Part of a small language model's weights.
Size: 14 layers, width 224, 4 heads of 64, vocabulary 2048, 12.6M parameters.
Architecture: RMSNorm before each block, rotary positions, no biases in attention or MLP.
Training: a variant of Muon for these matrices, 269M tokens, 8222 steps.
Each number is 500 + 25 x the weight over its row's rms, rounded and kept within 0 to 999. Layers, rows and columns count from 0. Numbers have three digits each. The size before them is the row's rms in percent of the matrix's.

# layer 8 MLP up, 896x224, rms 0.132, rows 792-895, columns 160-191
113:461495501503501467497496485499547468518516489539487499475484521490494527478501476470479471510483
097:477449535493493484518460519513536514543485461488500507509502509471516434464530467525464503545537
093:502541518482482465524483469493512485504519480526534479506509514505524512468464499482504514542503
129:537510491539497454492516489475547410494509524511532509505521488501538483535515510506485501509504
108:483489480477494507504494540492554533476500472476513485509502493523528482498463497475499525491522
094:512485565495535501503497505492486496509513470547484500448491500501503546437484513486494499496511
099:514489459478495458509535516520520503491470487519507501486450466505450494525487561506494485504470
099:522501541499463463530516488505487472492483533529490484517465498499501509494507500456470524534510
101:481477530502494461479487498465511539469512496516478510505492479511480490542499487490460522494487
102:479522504474515455510535489519429507543544479526512518508488497494512522507474497462480511460510
113:491498505546527481533507535468498535473499484528512504480499455465519488477500482505510470481486
107:534535497502526518477498459512490518530499537433537520469456507505531513524463492494462538497491
115:525487498512475511537515525484511441506449500498522540504544517479467483486481524518533513488513
083:458498540507456506516547505507509524479512523536498538459495516431530512501549525524490505522513
100:499471548479480469524507510536508520526488533455475495511521501513483523497458473499466469530531
093:530496485502507503500506498479511554519486496545486516503498514522528544527495503538485506524544
088:495504549493503546469506509447499459488518499479492448519519536482496495522569539512523472503515
100:528500527524482504539445487509492484495509501470495502534489492513510494463528473536512522493563
090:456474495523491468500518530464505467518531540497512489475515522487534507500540514458501488533477
074:503453498483526476513519486536492515465543552507525475515471475511483494478500498488509458473482
116:502484522524503516495503483486534522497498499514518465540469478485488466502541501501490505532476
111:530511542508507450484472505509494496458459489494525452487504512474487481518462441502504476470500
100:515554514500481488500468524462494514528494493496527500510453541469498464512482473496529534451514
092:451506446535539506530525462475513518478485483503496476495489484491463470483503470542506484477449
094:501487527519482569494470532483482480489473509484521518491504498500501499499479471539513500521536
100:466475530488528525508543495461514543503502479512479471541509469450478440494577514505518502485493
108:488496523523503559539459498529530475506466462476544453483500486480463534484480512488551499511494
111:444541473491566525523487511485505459521468487466488485460437480559461527512491519472492488521487
107:488481485497512520527507507488424516480496499525507515531484510471522511444546533472468477468460
085:467454526502487496539538495530503517551496540524499479489476508516500492520509502494473474520520
106:503511541520521491533466514506511495490473475515530486437470479518431518489500522481475491549506
101:503499505510519499520537516477485496500542448488505506522518473492509538527484486503522494539510
096:517500486537466501496509503515496495520501492492488480476493498479483519490498503468477493498535
101:535522499520502513519468544550540479487542517473532513487547536471497496500518504503488498529491
098:479552482495518542495528532494478484450526508493481494492502541474505494506500528522470467435488
110:467511489466514483495539495459526528506535497460549490485518526506489511494451471521453482509499
095:469493502487486513514500473479527451495516511450533488505523511492479498506487491532513530492492
105:515514514492495510470537474530476513506457520468513492525482485471485509508524478519520505488511
086:503486490540498494450495465509517521497527520472487469516488519452534496476478478501538508531516
098:487495479475447478461479477496520475511527523483483506529465471474476496525477541509509514496507
099:523511478533523504499479542462518497501504511507542445470531532521504504492493524514500491553488
106:497471469504492539513558435546467487485470490494470507481465491488532541500479458488501508468488
105:491522494507515511534559535507450548456493513485509519530515525507476522497468496474488544476516
102:490516520502519510532520490475527503482485477512531515472484523545472504481488503491474546494519
108:476479510494494482505494491476494503479527519529470512505550483479500520456508469515506522512497
109:483527518520464497435512491530479476482520469484471465443495536491505482492523508523483489523506
100:492466511491446527480516535509491470521543481513481450497539463495514465481503496530486510550466
109:471502496534485485475485482519447521492475508496535546507495478524502488516482451478503523468494
103:516499448513547530469496491576485500540469465477545508488507491500528485516506489540514490475502
092:514466465484502516482473502544505478473482478522477440502501469502504471445490452496518506497499
102:550520533579518510480502504566496525542521486514500477499481519494466445497480484514487465507531
107:504505504467501525508467472526520501507490492494458507532493492506511482490521491543509530521480
076:502510483486481472467486473485472498507504503516460522485497502545528504460498507475519467518516
091:493492512486529529474514490506497527496530462492514478524487463524473503528517508467485455491489
114:517487498541499506481508531498498529482458430528516488505529478498500481485517494450520532501486
108:485494479488502518467491539494515496494491483510480478529460473465503562529546477536487478484492
109:513513552484484502485475507494461482509518502473518447460510443460497508479489492462525471463511
097:453508538533510499531498519555438482493485508534474551478488482502534538489519509522509493486479
123:544478477489504482485507530519456475509496476492501520479531496488529540501506473536500496533554
110:510516446522499539496523497501518490475501544510468514504493477472501510558526460484537498514492
085:486492543499494491508504500479484477522529504488510515484506496478503477474503454500497478491493
101:497514505501460497492534497456497507479525459501522458466542572456497527487484456509489483482498
102:515498505541512479495519505498456526525545506501492509502490479485485508506494527511481482521510
092:533496490525500482502465479497528462464480504505486514482416521504492512460520465481471517532518
100:528453494501488488541498518478522460518534529495492538496468510477496525463491492492487513530479
109:503448452460510483537445500490477512445432502490467493502466524493506555515486512494485468499532
107:527479506490487498493484529490520494466473532553520485488496536464519482458501507481508470513541
099:542524514526524526532450451510484498496449493514513511481459488492502461446486473534484501481486
091:469510487482453518522516490556490470521504497509472475515495489460480481511460479479460471495513
098:496522494500538407498480473514445521494504503473495470460517474496469516522533510477476500502479
119:548473505492523497489570495500516462493497500490528484516463491521472472497479536521559486546509
092:488506497512566523477494477489463518524494513478524513514488504483493486466490484519510524508550
098:447461498525543527490448530499526480508554466533506477506518497516468433506451456499503487484525
100:482470474443481524559530500499485471472519469490517496472502538518553482486452487519515488489539
105:542504493502509482492499536504499540499453531528531540524480461505510462534524498526476511502474
113:462478501505495568535505532466525506461538517493502512521496504486507511509512510493481519469468
113:473516451501519475509499443494508473488488458463485482489501480508483497464477522512542452524524
082:514514508466514469521434528511490537503505524496508452478545493503525515436516470477506449487524
082:486529476473473490472481462517517509520507441539514522530512477522530499529489538468531509486499
094:540527490458459496516534544563489465506488509469510493487475473460511500526526461509519535499527
090:474470457504508510519488497511467502468489467495494506502517502517507489517514464488501529471513
111:518540516456485456508562554534505527494500499473536481540473492485524566502469542512478483499522
099:486503491511475463508477480506485480526495471488463502459504476515507435486498516502462491524527
075:542500503534527484501505531499493471484493547471514479521507509559472517508487484548494543469511
060:485529464497489487469503523500515487467539525483513473502557461508486479482523510540496480518502
124:535482474501479495545504493494539516514511484519511521489483518501482487497516496499449500467512
103:511494530499514487494500515487541527523509506497529458509476492489484491493498501530507518494509
051:556463504491467493526476496507500494504515510544491513493522478496509509511513513446520514482469
117:480534502497503503531505532477522455473487487534477485547497482488504538479527508521470539496499
109:494493481484520560556526481521508517484539539502495490499461491499517471509485515516504520512510
106:472457520530510532517477504495494504502497453508485506523526450531532507504534470467443511556511
098:533484461441468453524482530521491479489488449513516494482489492476534501526469539482508492513480
055:515488520535492505514494515526499504526509493528528526475496475496553484501476469532490562523531
098:489483484530516517521470475472483466528463481538501499514501478449492504422510485513486498477527
074:500488498483461482464477532527474488444529503468484499498484504475494509490492491536503520469460
109:509508498526505506478486487496498467503485508518448494513505524486526518525540493472435496498488
111:514469535508477470444475498539491494508514491501506513517465516492538518515519495511483489516549
111:452537506557518486496462467535518505452500479499484517506494471506490518449532507533509487560522
113:470518509478483467481508522475491494517474464502487522487508508502534470469502498519549493480463
081:527497496451517459509458482516525536473515507489443473497526522479463495489479504512506517461507
114:511466497479502480515465489525521500504530470476510531477480540520445530562529465548519482470521
103:507510560504526520478516500470529467460477485466505457486486528476445427447493503516521493504507
071:515470449489501536504520535522520536501466517513536516485512440486527458508495536494535450505469
102:504483522496515513474535479521506479492504464487488475499484427502512525514539481505521495491522
# layer 8 MLP down (transposed), 896x224, rms 0.062, rows 792-895, columns 160-191
104:537477492489497488537527540500483497472497505460514514516510518531478507546503453496458477483496
100:462487491509470456498491502518482494520512505506483511462507490495484525472508493507538546495523
091:519491478479460534513456538503522546516518506500500455488494465490505498451520565478485509445529
119:494468435532492478465490468532530528532501494499518482480486467454491494530542514518487500482512
105:496498475512510487536506532491557470504518508512497476469514480472480440539523472475455438506496
097:461485483526495508446552498500476473488514503457491497500499491446524535499461511492458480481531
096:465476488481495517501492482513480514554532531487500479523451511510469481520518483467464483475490
092:459521513509529499474511508536491547505510463532471515474508470520494505518514500490513511528499
105:544480465496471481497490498488461528466495550511493489499520459535474428471487474506469437516521
105:530511469511461505530526556517512512439488507558513518499484483517468483489489496497493477505452
109:508510563478536509530488465562486502504499498509497514510489514482552512498505511500463517500519
107:471545506495497477529520504473527496506491500504495506538523525526519476522516546522484511536521
116:523472516498499465502513516477473541464531509456497512516511534509509469529484547539494475511489
085:526522501513512483547477518538496482471556528493492494524515472513496494480527473495460474494511
098:469495483486534501498493526522498497497458477490464478517488480474485521497488496533520521490480
094:488524518472480470501498490491431503468461527527498454519450506500510503512464476511483508465490
097:483486508499535532500522506476510495512500543559499503503510512501506538477487490478490465532470
098:528513509511515486554486491457488502482512516507505478491530488506525478498514486508509547513516
096:497489485530480532527476531514464511523542527473538499520517490516497523507532509535517502490491
070:478479479525475539477482544465468503537546530519464496503520542528486504513486487544494537489511
110:447512516464478503481481496468463490493481499501515526504539483502481498525523458480483462495471
109:480463517485485489470551452480473506490504472524511518482533474490538429516511460488519516486496
102:474426524474503464497506500532484536492480537531481481495512528472476517504474486475477507495486
089:488478487480501495501497508522517503499510487506459496510525539477501506518472546486506495513494
094:518455515543511507515484535487497489525464490469496523471512499519559524525467512507480482486521
103:488483507488522525535520504503507441503475489508540452522524485507493514480509511511537479493541
111:521486490552506473525448502473486473492520508514481491516504520512459485495535515474487536505516
107:479539522504497501493495496515478494500466524522490500493496514516524548505481483456504522444467
104:500509508479475533459492481499479461538477493498481497495524462472492567529516535545561558495530
081:508522505464513495466508498501452543459489479487477507515534480484502481482524501498525524520495
109:499504452447506504477521524481497560543495493481475483443514445458491529462470448502517524496501
104:516500469485466547487498469495545456454511528513551453526491490447488489502464469485485547514480
101:471503466511503500502475479520506506503457507485484505572517479507493473465503464523500501505471
101:506465481503491497485520488547485510511442503487512453506509532508475499561500455516511548494513
095:508549536542524533534519465505502501466492509561518480460504468536510541533489484488532510518493
109:512521454508519499509487507513526498489527476465503503440492491506529498539482518512490501478473
089:515508527553511464463481506523508533496549510530507525501523513487487465498475521452494467517482
101:538548490482510470472473488486507493492483485483527469508473516495449506477480424518525488504514
083:531496504505469522503530505481504515519475483567504514515493487519496495477533548513510493509473
104:505524472478474433501504526478522467516502505522439498486494518489492493488497502515484488517461
103:504514480479525492486485498539473496520521525499472530542489514496470559475521478512506494484438
104:505508511500509475492486523451447486478478481500491500518506522502508476561471491483489461502481
099:533523467496510483540478506492525530550528518517516473481465519480451481470495478494525475504495
100:503492503479513478500511497507544488487503507509500499514505483515549502471459447540530472501503
113:472513516502514550517502506506488499457488495503472461478486476487527446468534479490498512529470
115:476489513478486470542518505486477536516495471499476496480521517473463525473457509483465573509458
109:517477472461499528488447512478474473476516519519505487495557537471494503515470515479494500481512
111:482506488522503466454530484512500491517497489488495530528507472486515486488473413534474508519557
107:492495497521494512510497515486528524526484527467523503512532526506483449518490519509494511515489
099:492481509508498544492494484511473489503470517411516476504480544494487528458519513512474505528522
097:451540532486428515523468486525501478513502511543482452520509522519511499450519489525496517528494
108:498501493458451461507509495506516489515468500543478458441508502481499494471510488471496474516488
076:489482486488525537467456485476513461494504495458513510481521505521460486540545479471522519513482
092:564511481478456495507455493498516503454466498542495492522519486469512520467516489492466470501485
114:512485478487462542523485507552503501473508512497573463540476480496487504466451530498504504483484
107:494524484482499516495439520527477514475530498501488513493492497456459487474511517502487500504530
105:466536505546481455528481498509502531534495512510492486497487516490499484453500501513470469499506
099:489526481486466439484463547489546509505450509480454490501481523501526558469484488533471502513483
119:490512516500489490476535522507542516510442490535468495532469516519517502485540494499514488480511
112:535465511481489530463505501469525516514522490539501498470493509482458526537486501530532530481508
084:506493499522540481525489489473526465489465523481527555548486529527474535473505514488476457505481
100:476577528527501518517505484488537484459513465532502488471488485538509542488463531495540492478524
097:530533527499516499557486490515509496553480473485471463487477580484475458559513492466512490524534
091:523523501460446501502457506536502518482493501544520525555521488512490537502516512507519532521462
101:503505496528454462446489527488491503503524524550463508491491454529501541482498551492496493526465
101:537485490495476471535523476480509502486519513457500523488457522471471502525480480480497481471522
109:524515509494446526508496479489483557475565497524527509487504506464499503469497476445460465477538
101:503493463497478516497506510490511535486493508461496487507533481527443509532460491472490461512523
089:527468540491527480484479469518513440501504523453500490488502502463517483511464510491484481528497
101:481473528510507461523516512461484528506512468515504535477494503470499486516466502513493481536498
115:513505540501476492491524536485513484448516497482506513504513499510529485538501504506514489449473
095:500534515500494480464470483525512518464485516453479484505483449519531508471517499462543499514486
100:504536497512507567461469569538479474506505499513485518514512514522514507480515497484499534522517
097:508496478464512508530498502499496507527501523512457486505506519539491478514455465529509481512472
109:504473562524484488480486482495474516483509492532520504503496503531436505517507513521529461500539
110:531483515537483465493531491534497525515511485528499525463468499513499528527457522512546486483518
109:509525509493504500500515527492442481504563500473493534471487536528504505494491444501506463531531
089:500473511522489491509523497462496516509471541492478554484516503499502488464553493529485516489509
083:498535496477492524500521540529496512436522490501537496499511488512507442513508484487505477532498
098:525501499554515506475474493499496496549511493457527509487525509487526467479495536527498512484533
090:522506521497492503475489557487511541529550478511488523483492500513493500512521488520518532491500
115:455524512488465512565472502509476530509492484450499499513527470495501544490511556534507532516473
102:475480477504484500541468512526523477493498460510510478504485493508504514508489519516538514506475
087:523526503520541479486475498455469510510441505454484526508471507539465491524526461489495544501477
058:483505464528479510519494527486493514493466517520483526513484502501490473534497500508519542468533
120:487475477522513502455516523508511506537506518506494519521560492477491471500481507465523560475533
103:527507427546467510513508512517487487514472496445507502513483533490475504499492492514493496482500
060:487499459458466466505482526489502471468497494474501504508466513493535524517497499479491523460497
112:513506533489519528515529469501523536527490488506483519522490497537512533510495480470476504483502
110:532536475487506484515531519485540506498518484507486513513507475498533486496511488466515511489518
109:513500494443490452528492497505510478511487471497478495493522527532482504539555531487475488506499
095:496479526470527527476533478465498505504486496488482467526485525484460484520464498519531487514496
059:556492516519499500491526472484484520526568529531500519463536510490504481511501479487527509536491
093:522544475489457501535498497528553516502488521565482502498515471517471492520511508476511473503522
073:526458516474516557483525492502497544523490530533488545539544491551528475520495513477531524576506
116:531549472513485556531538562477511466516510495519529501467519541509523525489550486466526541503476
110:496504524532508481513477440529504537525481474445465476468534492512499493472496483487483510496485
109:488537472456509463493484518484498474508470477468463517481486475470483480522480515531454519500474
114:489542527544503558515467496513513529512513504525459485491486515491483476496506569526514501541516
087:509511515491526495493482473537532484504488490535527534507481428522483479497486539510513439489492
102:499530495470508528521486505494463488519521508491440514487507478508537506511539517513505506563490
104:482493470464468501534500509493449517466456476550484469489498495500481477487466505442506513535496
089:514533485524531538511510481504539502462493527528475494500493504512494479491479490505526517486498
100:533507510507438515534514473504501498527475488493520516472505501518509509475465476503529497463500
# layer 8 MLP gate, 896x224, rms 0.127, rows 793-895, columns 160-191
104:514551487489480522443552479474495440479488538487542495484491481487494538527472494454519480489487
090:507524526484501513502483469520543480541540470478459537503478505520483504478466469480488490524492
118:512480444482424519467469491483510554500521470530517501479538503516503497523511499505493540483479
112:481455497486476469553507502523532454480514493473529487481485480499491487513529522473505524450464
097:552520459505515497486467528518521460491499493545508499492474489526519476505515513486484568532510
101:487469555504518528497483449486536507502492527545511484517509500525505457508526466498503538502516
095:513510514511492486482503466498452531449517528475487486487463494538495505496541513468477436552441
107:477451514447506467454512495498505556477502495498485492518510498521489455490487493480507482514510
104:491494515505448566468442532487519508501482471503494442470521511496491477469503488490460526534461
115:489517508509464540513486511494468488477484523508484459514497513507466483477507472488511515531466
109:545501494564466507505524480498532523567490495510507515532494487530532520495511513491493508476428
118:468447495472493510466528469475524476493531489444505510489512545535473525502511473466552527479487
077:552502516502472491493474503511461503486532496505435500496510505526472504499499491493495461496516
100:480438467504470514540507485517497519504460501463519511489503520473516485497528498455538491484509
095:495464470512502503499458503481531532473497478458487511522480506489494522458475537487489490485516
091:482500524501514497509498490459518462497474550508498502502498483510505511534514468524476465531541
098:483520535493522485464503518561506534481519484488510519465474475543499501489496510506526495473474
099:471490509489497525556491507510496491485488526475474490525465503507508514502507489492494513504434
067:516470515464476486498544487530481501472483472498534502477518514509478460487484548502514477501494
115:498504480532476520506464531544512516517509526533526499518529455455550531483508482530515497495542
110:484465469465481543496519530469466481545487470449471508525527504480513542463525522499500514461460
108:509486501518495490511512586508450475462447502546421472468482541471475480503512528485470486472460
085:498526495556513492485455521471503505497452493490521522504492492497508527527533504525471501505503
094:496486486546491499508447496512529529492513446477485517447464555510533518488473475502485462518506
107:508481465522455529481494477468510519490535572491440552520458508475529526462460497509535501452492
104:487477525508512514511566494476418501542488519526522475511478496474526479506527503477514504458462
110:446526490506479502495521519487496505484481483550501526451496502493463471471487477525511532505509
112:508503515508490505581562487506491495538533461449483505493496501537509456541502520511513541450489
076:482486480481515508521506469515481499512458430489482483475486545512470522482497511480534486496516
109:512541500519495512505525546480489453503526499546497505516436517531506461542520489482534491505493
104:501531547477514500525471496447475481482522529462516519527482500519510498479515498494515476541491
096:503468515448513482495505519519551464536496492489455507474516491517486557450491517488494434503519
102:510490508471480525521493503473496454472449531479501506530512513527523478523497464499478489563538
098:495487481524512517501500511461483520487504493497434552462492543495492549461502500540496465513510
112:479519508464482523481534518534529460484495482474505484510493438520515503476469488516520528523504
095:480483538475527526484512499525445525514533525505557495478450606523478511521523508539539489476500
101:479493501458501500503490476491475553496469531527471461536498494508544538443523483489490516488535
085:502528496474538547549494540487452504503534485526463513515446508490468516495501468489487482518506
094:460455497474537495502528506465511547513529513523504487461509524505512442523535535483530515497472
106:471511462483506503495483481499492476457534517488491524529503510500492494506550516485485480509473
114:511440471482507519501461484474513473523476497523488438489490489547510511531486491478575517451524
110:493490486462479518485484439454474498507472472497500494498501448455498491505484523535516474467507
106:492537498477476466511529508489479496463522506499460498517502481499482471559481497494488505495507
113:506503528443480499487495482513499510504460474520492465512486496516512487482462565522550518548530
112:518522490508458445501531521510466503495512503489507506530460532478497484499541463472472506487454
105:468526510536485478496511469475500504440501517459531505465531498474497515502525485472503506506514
116:504501494496448540492534488490481481497494534540502477492480503494484499491507480490503517510498
110:542500527517509525516478452517512524526480509472465515529543504506483529465524487522511556480509
099:507505557489469493481505476438508474532535501476508536516459486477531545500541548514456510530492
103:519484504516491514479482533484528504487502491507500507499534517468480515508508472519479535479460
107:521445472505447480513502483518471476498468465512500514492530497545523466446529450503498475495483
070:505451543492501505577494539476528499497504511487498523492480485535481518539494515473459464497490
089:512488471471498533455515515491493502477510497494528452499510535507497514476495529517525532509508
111:482482541478451543520532491508492497523510522488447502497510463517482465455531451457458501536481
110:475469515525507539477487523524499507525506517546503478480516513478532493479538473479504521515461
114:460468497508460527477562543469505487495476468548475512488515489530482451513498506508481480540475
099:494502518489495501505531541524517479462513473531476553502496506497507472485530486515501508489505
112:456456490521460515494508474512467505464476466518512513479480522515489526539496499537505479499487
107:518489507491499548484516488447509477510469481495526467526510496504493475480525467451505470457511
078:522444470527490482432490502499536485477498520538460516523494491499496509529458493496489452477510
096:501531464525467507473489493465524504454495517491461495528490488478482514481522464466546470531501
106:482543528496474489520479546486462486463524534499523499484514493501477503475507489487509476467511
089:560470514460470517503525506550542558543482529544508499494556480472473501531479503524530443456505
098:541467532475444477472474508481484464509492546494497491511504472506511543490503463473470511510445
100:532482496462502517521485497488540516491464478499536476469493491523525499501532464506455447433552
109:489463473510505516524513492514537477557459534483507513528474525507540504488466438506494528506534
093:520532512520493512501491504544458509488495516518464493493536516508485497525514495517492486484512
094:527498488472506575498470523511501468496543489530450516499492480458460462511512504509499499536549
098:500478511471498516530509552542540524532510511473513558488511506471472518513523469500494519499521
121:494518521465485517475504477483447484482520484482527472479528498510503481539548539510474535523542
091:525479531528428495509485459490509491504495509523520514473503511521507503506522525530505522529490
096:518479505497457541495517484481509502495531503469513501506490482506529552488472502495475485535459
100:514489539496507507457478535518481493522513468533503503466507512551525459454512540499507496501483
112:493463497492493500480493512485461451510542478529456459440508536531500500494494531488500496481523
111:476511481505415493499473480500516479471459523520455491507460488534525485482437505495544486474498
113:479517507487475549471512478510505579514540501513499466472513480469510499513497475497498449504542
087:501498547506524469491444512504516494496511528527491498483501510454488558473509510525486492503491
082:451526515487507512513516509472494499504544551499516521525475475496510474467491533481510516508466
096:511484465508492488492517529500487470456517504464502493459491492509506477537507514559541512489487
088:471517524479446498460540497523532485481467516524521499499505507556516501497498470503515561514503
118:431526524455533479462526514462521491491508457491481468510536488498472501508489477496509526443509
102:516476466463448537499492532483495500501535483461494522467559459494485520503481529512535535493499
087:464525517478503509494522486487453484511525466542490514479492494468508501506485495451484496464501
059:532498497487527514500489511496509529512496495455480534499457558515485493474541526514518533509546
117:481476439523519524501502488480478491459495499464480504535522520499491509457518497461503491474466
103:510485504479523472507542527466468486516453508501517484502484517523504501512498500493522504425443
061:511557491464509517497501535493510529492482503488537486486493518497490503510494500524504519500507
119:503510497524521544505500526512483508445490499480498512536493484480495515503497477509480517509517
116:492511537532494499565531525494506524488501523525519513449467498554522528535527518534490527537544
113:501468480499501527570502541477507473463503505504499517542508486486501500489499498532507452477520
100:470443529435515487494491504508561474499481484475507559517525461511500534465485486515497478500533
058:557486492528521523533530478480514497496453450501532489491509487524525491478497484491527537489519
092:472490460487484537501515470451502545506483520494492474485495490506499495529516544500493434470535
068:509490493455446514455496487490488495540486498470501513540543511485538522514515499492508565513481
115:502503500483535465488538452471537482545478506523492532508488499493531553470473534509507549516426
104:525491499465523533525499522495529445554504502475457473516498512514512507513512476510476501498495
106:515525532521508541492504462536483486538542497529499555499488513521524547470518502517503518477505
117:501507545534498538514468517479444520508506512521525523505496486479511487504516492528452477528510
088:458494530534521500493467492489445497542484517509502512513444511482525496467507483530508471513537
104:490510524493474505510519485504525495508554492544488499461460512498509494578549494504474501537534
105:531520555526504517507483472503469473484472472496493469468447516514468489484454482453525492497487
086:460478460501508527476498506476529498493481507485518503516486506516521451521480503511527525504523
102:509439495491507528516552539462511503540555478489461504505547538515513505489492504505470474470481